{
  "num_hidden_layers": 14,
  "hidden_size": 256,
  "num_attention_heads": 6,
  "num_key_value_heads": 3,
  "head_dim": 64,
  "intermediate_size": 704,
  "vocab_size": 1024,
  "hidden_act": "swiglu",
  "norm": "rmsnorm",
  "norm_place": "pre",
  "norm_eps": 1e-05,
  "positions": "rope",
  "rope_theta": 43800.0,
  "rope_fraction": 1.0,
  "qk_norm": true,
  "attn_scale": 0.125,
  "bias": "none",
  "tie_word_embeddings": false,
  "parallel_block": false,
  "init": "normal",
  "init_std_qkv": 0.0451,
  "init_std_o": 0.00695,
  "init_std_up": 0.0451,
  "init_std_down": 0.00513,
  "optimizer": "adamw",
  "learning_rate": 0.00285,
  "lr_mult_qkv": 0.7,
  "beta1": 0.9,
  "beta2": 0.99,
  "lr_head": 0.0128,
  "warmup_steps": 436,
  "schedule": "wsd",
  "decay_fraction": 0.675,
  "decay_shape": "linear",
  "final_lr_fraction": 0.0,
  "batch_tokens": 131072,
  "max_seq_len": 512,
  "doc_mask": true,
  "train_tokens": 729700000,
  "max_steps": 5568,
  "dataset": "wikipedia_en"
}
Each number is 200 + 20 x the weight over the matrix's rms, rounded and kept within 0 to 999. Layers, rows and columns count from 0.

# layer 8 attention query, 384x256, rms 0.0874, rows 261-287, columns 0-255
197,205,206,196,211,193,207,197,212,188,212,187,204,172,201,170,206,211,212,203,229,209,183,186,191,176,220,201,195,204,172,192,191,214,181,188,204,217,182,192,174,197,191,203,217,223,198,202,188,207,196,188,187,190,211,171,187,186,198,202,199,189,219,181,187,190,199,219,199,194,164,209,179,206,184,187,205,198,200,199,210,206,219,216,220,213,192,185,202,209,202,206,196,201,198,202,174,208,203,203,182,209,216,187,189,212,206,216,199,198,210,204,212,209,208,185,223,204,211,201,186,216,188,202,178,217,181,199,190,189,198,186,190,193,191,221,187,172,201,215,189,182,209,202,181,226,203,192,230,212,198,183,218,205,227,193,229,174,211,172,220,206,179,204,201,207,215,216,202,218,199,223,200,205,228,210,204,193,197,197,197,199,175,210,198,198,202,208,199,183,182,196,207,191,190,204,194,190,186,204,205,195,204,220,209,213,191,199,213,201,201,189,208,224,214,203,199,225,183,222,187,188,191,187,214,223,212,203,185,202,205,188,201,193,196,214,184,195,205,196,195,177,209,209,191,200,189,185,168,170,182,157,191,201,210,189
200,215,192,186,205,209,188,203,216,198,222,193,180,215,203,190,191,206,198,193,225,219,189,185,194,161,218,215,206,189,171,188,185,205,211,177,212,213,196,189,184,207,186,194,225,233,211,212,184,230,217,197,185,201,211,186,189,183,213,204,212,204,203,199,183,198,216,204,213,201,186,217,191,191,180,185,222,215,200,174,225,205,203,202,234,188,193,201,196,202,218,182,178,226,202,206,172,209,205,201,186,209,203,198,184,208,223,197,196,197,196,211,208,203,206,183,212,201,242,195,215,213,185,194,211,216,184,204,213,181,214,199,192,210,197,216,197,190,207,206,194,190,194,201,208,203,218,181,202,207,200,183,231,195,209,171,205,177,221,180,201,219,175,224,188,207,224,186,205,217,203,181,191,181,210,185,216,182,207,200,202,197,179,213,193,198,196,201,182,196,178,188,205,210,220,198,212,192,187,199,238,193,200,198,203,196,209,201,226,177,198,191,216,204,222,200,206,219,193,198,177,193,184,190,212,205,211,224,189,201,229,199,180,201,211,215,175,190,196,212,169,191,177,212,202,193,198,188,169,202,163,163,173,216,183,200
208,211,183,193,191,194,213,201,211,227,197,184,201,219,199,156,195,195,241,209,226,191,213,164,171,187,195,184,210,218,170,201,191,204,196,179,192,220,184,176,188,229,208,198,189,200,212,197,186,205,213,173,206,219,187,155,195,177,191,223,187,200,240,194,165,201,190,203,194,224,198,185,199,218,190,204,205,200,227,211,218,192,212,204,222,214,192,188,171,196,181,206,209,198,192,211,193,196,186,220,180,226,219,186,172,199,205,184,193,205,204,218,210,175,219,173,246,195,207,224,186,215,218,215,195,224,176,195,188,194,202,208,181,182,178,224,196,175,189,207,185,190,216,175,154,235,208,177,248,191,175,201,189,205,205,187,230,162,204,182,219,205,176,195,205,196,206,211,189,197,219,207,207,213,245,193,197,197,214,212,192,187,197,205,188,183,193,187,186,173,197,202,227,220,183,211,185,209,207,219,176,214,208,215,194,232,213,193,201,213,220,193,208,210,211,197,206,207,207,191,201,179,187,192,225,250,183,192,202,207,243,229,213,185,169,209,205,161,202,212,223,173,197,203,159,189,204,190,183,184,184,158,182,203,189,208
200,211,171,202,205,205,189,221,201,173,228,210,201,198,203,209,196,214,179,203,213,201,177,195,217,182,218,205,175,180,214,183,224,212,227,175,199,236,204,198,186,179,163,205,221,237,198,225,193,206,210,195,181,224,223,197,184,190,214,206,211,180,193,180,221,183,221,224,215,198,201,206,211,194,222,182,239,180,212,169,229,218,219,177,224,193,203,211,225,223,234,165,167,204,210,224,196,206,218,184,175,230,192,220,185,214,214,197,186,185,189,181,202,214,194,192,186,209,217,179,226,206,189,201,204,210,209,222,234,186,189,202,191,199,203,229,198,193,231,205,205,218,203,195,221,198,177,206,149,198,203,195,213,193,215,157,176,194,220,185,209,214,200,228,191,207,225,175,233,215,232,195,179,186,190,169,199,169,195,217,229,216,218,206,217,216,196,209,187,220,186,210,214,203,217,196,213,170,157,212,212,212,215,207,173,173,200,203,209,192,200,188,219,230,212,218,199,205,194,201,182,199,196,178,213,180,222,206,207,198,209,204,185,196,232,237,194,212,214,186,178,219,185,226,221,205,207,185,163,197,173,175,189,198,226,202
188,215,185,174,214,201,221,201,189,213,219,195,215,204,205,169,183,189,184,202,221,184,177,184,175,171,214,162,196,211,189,205,203,192,222,192,211,197,203,165,194,220,207,194,216,201,196,193,201,212,192,184,182,204,200,189,190,195,190,206,188,197,204,190,181,187,200,202,198,200,175,198,176,192,189,193,229,201,198,215,209,210,213,199,213,206,191,180,205,227,183,215,191,198,201,203,159,196,207,241,189,210,193,193,203,219,217,184,212,205,211,207,210,188,210,193,226,217,180,206,186,211,175,214,195,219,206,212,186,192,209,205,170,197,182,186,186,189,175,210,184,193,214,193,177,209,221,209,228,213,193,180,186,202,204,182,220,194,208,199,204,192,199,168,208,188,211,207,203,193,194,211,185,208,216,189,189,190,206,183,184,202,194,210,196,205,197,186,211,172,177,190,220,192,203,207,202,181,182,204,185,202,199,189,210,224,175,208,218,186,214,199,221,214,211,198,189,215,198,222,210,197,199,209,222,210,180,217,202,227,232,209,208,175,201,197,211,183,184,201,199,183,192,216,198,176,193,185,184,193,184,156,194,211,201,196
216,220,198,207,216,185,213,187,189,158,205,211,193,177,176,174,220,201,213,228,227,192,215,205,207,193,209,228,187,190,215,185,215,199,221,217,192,207,183,186,205,209,181,204,193,210,186,177,192,214,204,218,213,192,158,182,215,209,212,218,210,216,220,211,213,241,204,166,185,183,185,214,205,247,235,181,160,198,210,210,199,200,230,215,234,215,221,190,181,154,181,216,201,189,167,193,180,206,212,182,183,202,197,217,208,176,186,227,208,182,199,198,223,224,213,209,226,214,214,198,170,185,233,197,201,237,166,208,162,185,189,183,195,205,208,219,208,220,195,189,209,179,205,196,183,201,176,175,260,168,210,225,179,217,210,204,217,205,170,186,200,202,196,189,224,223,197,241,203,218,213,205,227,225,198,195,207,223,167,213,197,198,201,202,179,197,192,194,229,223,209,205,186,191,189,211,171,182,206,201,191,191,213,190,181,263,193,183,189,208,226,217,192,228,217,228,222,205,195,219,222,217,190,203,206,229,197,193,175,179,173,186,239,234,175,212,194,208,204,181,195,171,222,172,156,262,219,212,191,189,205,206,203,201,179,177
199,195,197,185,188,187,217,234,218,196,206,191,210,202,212,210,194,200,209,183,170,188,225,200,206,236,180,191,201,153,251,216,201,211,217,215,174,181,201,213,184,186,220,195,183,198,183,194,212,185,231,189,202,196,212,196,238,197,214,212,177,178,186,218,208,193,196,199,198,207,210,202,207,195,225,212,194,219,189,216,215,201,210,196,174,213,207,206,189,233,201,195,198,194,201,181,208,233,171,196,194,201,201,177,198,187,208,196,168,228,210,224,203,207,201,198,213,202,160,205,170,204,184,236,198,197,223,191,177,218,216,213,212,213,196,187,180,185,174,206,198,233,229,179,185,211,189,183,209,206,197,227,209,226,185,224,196,166,217,199,191,175,193,183,181,196,164,204,226,158,195,191,225,222,192,191,211,214,183,218,229,207,197,155,212,194,215,220,176,204,198,209,195,214,233,230,213,230,187,215,145,206,213,196,200,205,200,191,221,203,187,201,227,228,184,184,232,190,207,229,187,169,169,211,195,204,191,188,221,201,218,194,226,220,194,221,202,198,214,174,235,244,196,195,185,165,217,210,217,209,192,203,211,196,182,216
215,182,229,204,236,211,204,192,174,174,184,228,197,206,207,237,222,211,196,184,171,188,205,222,197,219,178,237,199,177,224,186,190,215,191,209,196,197,215,219,211,186,184,200,192,180,230,220,188,182,194,230,184,176,184,236,219,206,197,190,207,222,189,197,256,202,194,205,196,193,228,192,220,187,234,188,200,192,174,208,188,198,194,195,178,190,201,196,203,185,203,199,210,191,195,203,252,207,226,194,235,207,190,212,219,197,195,199,192,190,215,202,232,187,201,229,187,209,179,195,195,196,190,192,182,158,225,207,188,229,186,218,211,183,233,194,215,222,201,196,198,220,226,206,241,191,181,223,142,211,214,210,185,171,204,220,193,219,178,204,190,191,194,213,200,222,221,173,193,198,196,222,217,189,183,193,184,194,186,191,205,211,203,212,211,194,223,181,196,199,218,221,191,196,187,170,174,187,218,174,210,194,174,195,218,195,200,240,194,207,201,224,186,205,201,181,216,208,182,208,223,213,214,201,199,174,198,174,195,177,157,197,193,213,222,196,213,231,198,183,193,241,210,210,207,186,187,196,247,199,216,255,220,210,227,186
187,225,198,214,183,203,186,209,191,200,224,189,207,203,176,221,190,204,167,182,193,212,191,196,212,167,245,189,184,189,199,177,208,201,206,167,204,209,218,186,187,194,185,165,182,216,198,206,231,229,226,232,182,222,233,239,180,211,197,190,217,207,192,194,228,188,207,199,212,196,210,232,195,176,207,169,211,190,206,159,223,216,194,208,231,191,198,216,219,196,225,176,186,200,217,219,207,206,227,188,206,210,195,214,197,188,230,186,192,222,167,165,199,193,211,218,157,211,223,170,252,221,211,177,213,191,189,204,223,178,204,219,222,207,205,217,205,225,233,174,202,212,183,220,211,183,196,200,146,205,224,179,222,168,181,171,194,213,207,188,171,192,187,219,188,201,210,194,205,209,220,175,185,197,181,173,198,184,191,204,215,221,212,207,218,210,179,214,197,223,180,217,195,207,214,185,207,189,188,212,223,187,202,197,175,158,171,217,182,189,185,188,211,211,199,225,201,216,196,174,194,196,200,207,222,178,219,196,193,200,212,231,193,200,244,191,199,205,187,213,175,199,183,227,212,196,197,175,196,192,206,204,213,222,216,197
204,226,192,201,173,220,200,189,211,212,181,193,208,218,195,201,216,219,203,178,181,192,199,226,202,206,187,224,214,203,203,186,184,219,179,225,212,195,183,225,201,174,185,193,195,184,208,208,189,208,213,203,199,185,207,191,225,207,188,181,210,208,195,198,182,217,198,186,199,211,194,182,215,183,196,179,196,169,208,180,196,187,187,215,193,188,202,211,203,175,198,203,205,193,213,189,220,212,197,197,203,189,201,222,194,199,186,199,215,200,196,196,182,180,192,211,194,191,179,203,178,199,182,167,232,194,182,175,209,205,207,187,225,191,205,218,221,215,230,189,195,199,183,206,223,196,193,197,185,216,167,202,181,201,195,193,223,228,177,217,216,179,202,202,217,212,193,198,193,198,201,221,196,183,205,219,200,199,190,198,200,190,183,206,194,171,207,204,220,222,206,203,189,222,202,163,216,193,222,175,210,207,200,197,207,165,219,198,195,216,197,198,195,167,211,200,182,192,192,183,190,208,182,194,192,196,223,178,214,215,194,209,199,214,213,202,188,228,204,194,186,166,224,197,214,200,193,206,211,210,205,201,201,213,200,186
212,188,187,218,193,214,178,208,183,197,218,217,213,214,171,205,175,195,173,214,211,223,216,188,213,166,233,203,176,206,189,185,214,190,221,190,203,232,201,208,206,187,200,207,253,202,209,237,200,208,182,195,190,189,215,177,168,212,222,186,195,186,208,200,208,195,237,221,197,173,172,194,193,194,175,187,197,177,227,164,210,216,205,180,229,209,190,194,253,193,240,190,198,199,213,173,211,228,236,213,196,188,192,215,210,203,191,208,191,173,190,189,199,177,221,204,188,206,213,186,211,204,194,200,200,188,214,225,226,162,203,215,202,208,187,238,199,196,205,186,166,216,167,209,203,205,201,204,186,222,183,204,189,179,177,171,181,207,201,197,199,195,197,210,202,194,231,183,235,220,216,183,162,185,195,222,187,156,206,211,213,223,212,212,216,203,202,177,183,232,178,215,182,192,234,198,213,182,185,200,196,196,199,197,186,189,190,194,191,208,204,181,183,206,215,215,195,205,178,179,172,218,205,155,210,168,199,197,205,220,197,199,183,180,223,208,190,217,183,208,201,204,213,224,203,188,211,174,202,213,193,194,216,197,206,218
199,202,195,193,184,215,182,208,207,177,240,188,180,204,207,219,195,246,191,211,180,214,213,178,198,155,226,215,166,180,213,178,206,231,209,177,180,191,181,182,179,192,193,215,242,238,209,197,241,196,226,196,166,193,214,221,196,207,193,190,186,204,195,195,229,180,208,217,209,204,204,211,199,199,218,212,213,203,208,184,217,212,199,193,208,195,187,203,195,222,226,181,185,236,227,193,200,192,192,200,208,197,200,192,199,207,227,208,186,199,188,208,224,201,212,167,201,203,229,178,248,193,175,202,212,185,210,202,204,216,195,205,200,205,211,196,192,184,240,186,205,222,196,209,189,201,192,210,183,186,221,191,219,160,185,181,179,184,227,184,187,206,201,211,185,204,219,192,240,187,229,213,177,203,206,175,183,195,170,209,219,207,212,205,226,226,221,201,199,206,177,219,184,195,210,205,190,180,192,207,204,193,206,183,198,179,179,215,196,190,202,188,195,232,204,212,206,207,183,212,183,196,177,192,218,175,241,211,162,207,218,174,198,183,213,210,193,210,221,181,191,226,201,209,201,182,192,166,202,180,197,189,217,206,212,216
204,197,184,168,165,204,219,207,188,210,185,198,200,211,183,168,177,183,195,221,187,169,171,193,181,239,189,168,216,208,196,193,164,156,210,182,192,184,176,191,197,228,228,194,207,200,223,164,167,209,196,187,227,223,175,172,211,186,177,219,200,177,221,187,127,193,197,222,200,213,174,202,167,192,228,237,215,207,190,229,202,212,213,210,208,190,204,188,171,247,180,218,216,180,210,208,180,190,195,193,189,186,208,162,174,221,214,174,197,198,205,241,206,227,193,152,246,228,194,211,219,197,202,216,157,229,183,197,198,205,204,163,181,177,174,166,183,172,177,226,178,172,221,206,189,194,227,230,234,205,207,220,186,201,241,200,196,180,202,201,195,205,195,177,187,192,192,229,196,175,176,212,215,188,221,182,228,205,199,188,190,148,191,171,198,199,218,209,198,160,188,170,195,187,197,225,196,203,184,216,168,189,191,200,218,216,214,188,240,178,208,213,200,193,170,167,190,200,230,218,206,180,194,207,200,197,180,254,206,215,192,185,203,193,184,199,188,202,239,192,207,188,202,173,217,176,225,214,164,208,170,169,193,182,206,199
202,206,222,248,218,213,169,178,222,189,216,181,205,195,207,242,224,181,190,177,181,215,227,222,213,164,192,226,209,202,214,199,218,196,198,193,205,220,205,230,196,201,208,214,226,206,223,232,225,199,196,213,187,199,208,224,196,215,211,187,214,189,197,207,219,193,213,201,214,185,184,181,195,199,192,219,202,195,216,173,212,192,183,178,207,239,211,183,217,169,229,179,182,206,186,194,207,217,202,186,211,187,184,212,229,179,188,183,231,178,184,200,224,175,168,229,180,187,222,196,187,173,184,170,221,188,180,207,212,185,225,220,247,210,204,219,220,188,184,192,196,236,177,231,217,180,197,177,204,182,176,193,217,176,194,186,211,220,204,198,201,228,194,222,189,188,231,159,221,207,210,178,178,188,189,202,188,173,184,222,221,227,228,226,207,195,180,207,191,215,192,215,208,215,191,204,166,182,193,176,199,211,193,201,191,182,208,205,188,228,184,218,177,175,244,231,213,198,162,173,173,211,201,189,185,193,219,201,176,199,209,209,208,182,206,209,214,232,191,205,180,220,196,203,223,192,215,195,202,227,197,226,206,208,202,188
220,198,194,229,199,253,188,222,192,161,226,176,201,227,159,239,214,226,199,185,209,251,202,184,209,142,208,211,215,179,190,209,203,205,182,171,192,259,202,229,190,224,195,185,202,240,209,196,212,195,215,234,141,196,235,224,183,217,218,188,212,193,204,200,231,195,202,210,231,210,218,222,202,185,210,213,214,216,234,163,218,234,192,183,244,215,208,171,209,172,234,165,164,242,216,207,198,234,227,200,241,230,202,185,177,171,191,184,186,170,197,179,223,180,199,207,152,201,218,189,199,183,185,152,204,186,185,218,200,130,174,204,204,201,221,209,223,190,227,174,214,248,175,237,193,223,184,168,229,156,176,202,209,190,180,123,199,199,196,162,215,203,193,263,190,232,234,154,203,165,241,179,185,172,200,207,160,165,217,246,225,214,207,257,229,208,147,186,180,203,210,225,227,181,218,194,163,201,192,221,192,189,234,205,139,163,185,219,172,223,181,230,172,217,233,238,228,207,166,137,163,205,198,182,201,223,248,214,148,184,199,198,183,155,212,220,191,197,186,196,189,210,188,222,205,198,179,191,190,181,234,188,181,219,208,227
199,201,215,206,180,204,222,192,218,219,192,214,181,190,199,221,216,237,184,209,189,198,200,209,213,234,195,222,189,160,223,205,209,192,179,190,212,177,192,251,183,180,214,191,198,202,191,200,208,191,193,198,202,192,203,202,195,189,181,182,232,195,191,199,190,189,209,191,182,200,185,219,215,205,205,214,211,218,198,199,206,206,205,191,220,226,197,202,194,198,206,206,165,194,211,200,205,218,183,163,202,194,208,214,254,182,177,214,213,178,186,201,192,191,176,214,215,208,220,202,196,168,226,178,187,195,178,190,175,209,218,160,219,203,191,188,204,210,198,196,199,198,207,225,196,206,193,183,212,195,191,205,179,207,206,205,192,237,196,230,200,212,207,209,211,184,189,197,205,188,206,189,205,206,168,220,210,190,219,192,213,197,231,190,208,216,194,250,185,220,216,203,182,188,199,204,216,229,197,204,175,189,211,205,203,175,229,215,167,195,210,215,181,195,215,224,184,176,188,177,200,212,229,207,173,199,194,223,218,183,174,197,204,238,215,196,221,205,189,191,185,176,218,182,204,226,216,218,210,217,210,208,230,208,178,212
227,232,153,185,166,198,222,181,183,213,197,205,206,194,165,199,222,198,167,227,207,226,211,232,207,209,209,199,176,195,166,195,231,207,218,178,181,192,218,236,213,180,210,231,215,197,199,187,216,179,191,199,180,181,208,223,172,202,213,176,176,186,198,208,190,205,236,237,199,167,172,174,180,194,170,201,202,231,232,188,199,203,195,183,214,201,194,218,241,215,209,210,194,213,202,178,196,239,227,208,187,179,194,242,205,203,206,225,201,182,183,175,168,181,212,177,221,224,212,193,198,174,202,197,213,186,206,205,212,197,215,165,236,204,205,203,226,173,230,189,186,227,212,200,182,190,238,203,181,211,185,188,187,205,169,182,192,232,187,186,180,219,222,199,189,191,226,208,225,204,195,208,197,191,172,226,188,199,215,187,214,221,196,212,219,225,199,217,223,214,176,216,148,183,219,196,211,199,207,190,204,181,205,185,213,203,200,207,165,212,206,144,191,203,195,203,195,200,190,183,202,222,189,202,214,201,200,204,208,222,188,176,211,231,230,211,213,203,197,215,194,211,210,202,214,200,210,184,216,233,188,204,214,165,216,178
189,181,203,226,188,200,220,225,206,235,212,182,185,182,208,180,193,208,193,208,208,208,199,160,184,191,197,189,191,220,184,194,180,209,213,165,191,184,180,163,208,247,185,211,213,223,196,184,223,193,191,185,236,202,197,182,204,194,198,219,198,179,206,207,185,212,175,196,206,209,222,209,192,215,198,228,205,207,179,223,197,198,221,199,194,172,205,176,149,194,180,205,244,228,166,217,164,185,204,205,176,224,197,181,183,243,224,189,206,191,195,202,214,176,227,182,224,184,179,192,194,192,199,234,178,251,225,194,220,214,194,183,140,195,182,219,167,185,198,227,180,170,199,173,196,221,203,260,212,207,229,208,230,178,207,226,204,168,225,155,200,172,187,208,206,223,212,228,202,187,185,205,204,208,232,183,205,233,178,206,191,175,187,196,197,212,185,220,221,205,202,191,226,202,187,195,196,209,198,228,193,163,195,219,209,219,200,186,247,184,188,214,227,220,177,183,193,218,244,231,216,204,216,221,197,209,209,176,210,204,212,182,199,234,211,196,197,218,232,199,196,198,163,205,201,168,226,195,201,178,187,208,207,202,260,193
199,176,196,204,226,186,243,216,199,182,179,206,192,190,189,190,180,202,237,209,182,177,207,182,203,207,183,148,224,208,201,218,183,181,234,220,192,196,165,164,205,199,205,183,189,186,191,171,194,168,182,209,214,218,195,199,259,207,212,217,206,186,196,199,199,214,171,165,154,205,210,231,157,223,223,203,183,188,201,223,162,203,212,216,181,201,176,221,164,194,171,216,219,207,210,225,194,165,195,211,209,189,191,194,189,212,205,211,192,197,200,194,216,208,219,200,233,216,171,200,216,226,218,234,192,208,206,229,183,219,195,219,182,192,179,165,167,219,159,196,169,197,209,167,183,210,173,199,231,205,244,189,200,224,220,193,188,171,182,213,195,203,191,167,186,210,185,227,165,165,168,207,209,177,193,205,226,212,245,197,194,203,188,181,166,202,224,189,207,176,189,168,230,204,207,240,176,218,205,179,185,208,191,188,219,247,159,182,252,179,181,207,251,215,184,172,191,212,220,223,218,185,208,167,184,216,184,163,198,193,200,174,238,176,162,168,185,206,189,178,220,231,241,190,203,201,200,240,204,187,208,196,204,186,196,255
176,219,226,208,183,245,168,174,239,172,221,184,209,237,217,225,210,217,205,165,182,249,159,159,242,165,225,194,186,178,195,175,222,185,166,158,205,247,177,209,152,174,205,195,223,205,198,217,190,221,203,177,212,211,222,181,150,188,219,199,202,154,260,200,200,163,195,261,215,203,163,185,192,169,203,190,242,220,250,148,286,186,174,203,193,239,176,200,220,228,210,181,153,212,199,174,169,212,188,151,190,188,196,238,196,168,240,220,159,201,188,232,188,203,175,218,166,230,276,185,240,209,163,184,223,192,108,151,231,155,193,181,267,169,211,213,222,148,246,199,151,217,163,257,228,214,230,181,195,167,165,145,219,201,204,167,240,157,250,165,202,234,214,227,169,247,216,125,204,207,222,195,181,161,210,157,233,201,173,255,267,213,200,214,194,220,208,244,149,216,203,211,193,251,196,163,204,158,192,246,200,207,192,175,230,149,175,209,206,205,199,186,196,212,206,227,255,256,157,184,143,197,171,165,209,200,221,223,190,217,223,211,192,139,226,266,164,194,226,207,206,199,200,223,219,180,197,130,136,238,180,152,237,214,184,203
157,175,181,215,220,156,196,229,226,252,157,191,150,189,167,175,174,201,189,231,211,204,244,208,188,201,188,190,181,224,157,250,187,204,218,188,172,172,195,184,215,212,260,188,163,210,230,204,160,222,165,218,193,185,184,176,200,191,224,227,200,238,202,217,155,209,243,168,206,183,213,267,171,220,166,225,204,220,202,223,144,210,210,230,189,188,177,199,162,223,209,204,200,179,209,196,171,187,223,177,197,213,209,205,155,230,184,185,193,198,200,153,168,201,207,211,219,205,188,232,155,187,202,226,196,221,221,213,198,220,210,204,189,216,198,183,207,221,195,194,203,192,214,162,190,179,192,219,244,212,189,232,200,187,208,220,170,203,220,212,167,178,208,191,214,183,197,211,188,225,174,165,176,210,217,223,209,191,217,175,161,196,201,193,206,225,248,207,212,189,202,201,208,229,238,202,211,252,214,207,168,174,218,222,206,230,171,202,227,153,200,188,202,187,190,194,196,166,220,211,193,240,211,233,198,192,191,162,241,209,224,209,199,242,159,185,186,184,187,216,216,185,192,183,196,216,199,225,194,199,218,213,167,193,223,222
200,228,176,246,189,232,170,183,212,183,235,176,212,212,148,236,248,206,199,196,244,222,221,188,238,197,214,209,212,164,191,195,215,222,198,166,203,230,174,235,184,186,183,165,201,232,189,227,215,209,241,229,180,213,233,199,177,202,226,181,239,179,199,183,208,184,219,202,208,216,184,207,223,240,181,183,218,228,253,159,225,222,190,171,235,205,190,204,235,167,258,147,150,191,210,192,185,231,201,150,203,207,167,196,219,166,200,193,198,176,175,173,211,190,147,230,173,197,215,204,183,172,193,152,214,182,149,197,227,164,209,166,218,251,184,225,222,208,215,147,181,200,186,194,264,177,188,173,192,180,170,188,172,164,155,152,229,239,195,191,201,199,216,252,223,182,211,158,208,210,209,180,208,171,195,181,203,151,196,213,236,221,224,215,200,240,145,200,141,220,248,205,200,212,212,205,189,214,198,206,225,215,238,199,170,173,200,173,170,240,225,202,171,200,254,247,203,198,182,149,180,186,187,222,180,197,227,222,157,217,237,224,179,180,211,198,172,199,184,207,206,147,205,213,204,190,180,205,208,244,214,183,204,220,201,213
225,190,203,223,185,224,190,192,189,210,197,189,198,201,180,229,214,215,215,173,176,195,209,213,229,177,203,203,204,174,228,233,247,196,203,180,201,208,191,216,192,183,208,172,176,229,214,230,218,218,244,195,213,174,228,219,177,199,208,191,197,206,211,209,219,199,203,196,186,203,183,224,226,184,187,191,177,228,229,176,215,176,213,211,202,227,197,179,234,178,239,191,177,208,209,220,223,225,188,179,192,206,178,181,238,162,197,219,181,168,207,199,206,187,165,227,151,228,208,186,182,211,215,185,200,172,171,196,206,186,203,231,223,207,239,200,210,199,208,165,210,252,185,235,201,186,175,155,205,164,190,201,182,213,169,180,213,209,198,191,213,237,210,223,182,190,185,173,209,204,225,193,187,216,203,196,217,172,172,231,233,208,230,235,210,206,166,175,178,201,175,254,168,187,176,167,216,198,203,228,198,193,220,216,189,185,191,229,136,234,192,197,167,217,217,234,223,231,183,218,168,184,174,179,220,191,225,167,217,172,203,202,211,226,245,229,201,191,167,223,195,211,189,199,203,215,190,171,174,213,229,209,198,200,211,221
194,192,204,199,217,224,174,207,214,186,211,189,204,197,204,235,219,206,194,205,185,174,190,231,241,205,222,192,198,201,209,224,233,215,228,203,186,190,227,227,207,160,203,173,208,231,184,258,202,219,193,186,172,196,242,220,153,189,188,165,214,189,216,196,227,211,214,210,170,173,173,204,200,196,202,167,209,178,201,180,230,184,207,183,205,218,198,204,243,238,249,172,188,184,195,194,217,249,190,204,213,198,209,172,228,157,210,198,211,227,221,206,194,183,150,217,161,214,230,189,204,180,204,172,210,177,169,209,211,192,214,232,220,226,219,216,203,228,230,186,201,248,177,222,195,182,190,194,156,184,208,226,175,203,168,196,206,193,219,172,214,201,218,233,181,232,217,169,183,227,205,209,180,192,174,206,201,212,175,226,230,207,213,205,218,203,210,229,168,210,202,225,157,198,200,182,161,152,208,185,219,210,203,187,186,174,221,233,212,214,203,206,178,213,213,211,195,195,172,239,191,195,224,179,214,178,211,171,194,195,251,215,246,192,217,228,190,199,207,203,170,215,193,175,213,217,200,165,179,201,203,218,211,220,226,192
218,210,168,194,189,188,228,221,189,238,166,204,212,169,212,188,223,194,201,187,208,191,230,210,143,213,176,199,187,209,173,215,191,179,226,213,193,169,223,217,175,205,221,191,195,177,174,193,205,181,202,231,196,163,199,233,209,198,177,183,200,212,194,186,187,215,199,214,188,199,215,190,187,160,179,183,217,213,220,211,176,197,206,207,183,203,151,223,209,215,198,213,234,207,203,203,190,230,219,224,188,197,192,233,196,212,218,187,198,240,194,165,208,190,233,165,230,199,176,205,251,212,215,225,192,190,215,216,194,219,245,160,187,224,195,201,157,178,193,220,196,203,181,191,174,237,207,190,199,266,216,177,230,220,193,197,192,223,202,201,167,197,207,140,211,179,167,220,206,224,212,198,188,196,212,230,179,171,244,183,163,211,198,214,216,239,188,204,206,214,174,197,165,219,211,196,244,243,205,193,191,161,198,195,200,206,157,206,184,169,220,158,197,176,153,182,217,191,221,191,167,214,208,220,223,185,166,224,236,205,215,196,227,203,218,164,237,180,181,218,234,178,232,231,163,178,228,179,206,214,180,201,234,181,238,164
203,224,189,190,181,182,199,197,239,203,210,187,217,228,209,241,232,210,215,196,203,254,217,197,241,169,191,201,188,189,218,210,244,222,202,187,204,240,161,194,193,186,213,187,164,203,213,192,244,206,227,188,181,188,234,196,183,179,226,182,200,185,227,203,204,188,204,194,219,222,209,223,189,219,191,166,216,248,227,197,229,188,189,169,210,219,197,186,216,215,224,169,183,214,181,198,186,233,188,207,214,226,215,215,232,188,214,229,172,199,228,194,210,186,175,189,192,202,219,200,206,212,191,210,225,196,180,178,194,155,195,209,239,189,208,206,243,178,226,204,177,199,196,221,204,220,243,158,182,175,176,181,181,199,180,163,215,207,216,176,225,239,236,215,184,167,195,154,197,193,220,183,192,182,173,184,201,181,198,238,212,226,226,225,219,201,203,197,179,203,204,235,214,183,217,216,207,218,185,228,172,197,200,205,172,206,198,202,162,223,194,176,173,232,235,243,227,219,178,184,196,203,176,190,177,235,213,224,196,203,228,211,215,203,200,218,197,199,170,190,192,193,161,209,203,235,182,213,196,235,229,206,225,205,184,231
234,203,211,206,191,231,163,169,213,179,225,160,204,232,248,236,217,204,177,204,209,233,162,186,197,178,232,229,199,173,222,205,252,184,179,186,228,256,190,255,223,193,221,203,237,223,181,249,184,192,205,175,176,230,223,201,151,217,201,180,217,146,227,211,207,150,215,213,207,162,193,204,149,179,191,194,219,211,188,161,266,201,206,188,222,216,203,183,241,216,265,183,188,207,214,207,188,227,182,189,196,188,219,207,239,180,221,232,193,209,232,245,192,205,196,205,174,178,246,158,218,191,157,176,193,174,173,213,199,164,207,214,211,169,190,212,244,187,235,197,215,239,167,224,200,190,180,178,182,162,185,190,204,223,195,153,226,217,232,165,219,267,212,238,183,242,232,151,239,204,238,202,173,179,191,197,213,159,158,228,247,206,223,220,242,222,222,235,184,231,175,238,163,177,182,152,217,204,171,224,192,225,197,205,189,169,170,223,185,218,187,201,174,210,209,240,239,209,140,191,163,205,192,138,217,177,238,196,176,191,226,201,240,201,239,256,162,190,179,164,167,217,162,200,216,184,201,135,160,204,181,157,210,203,200,215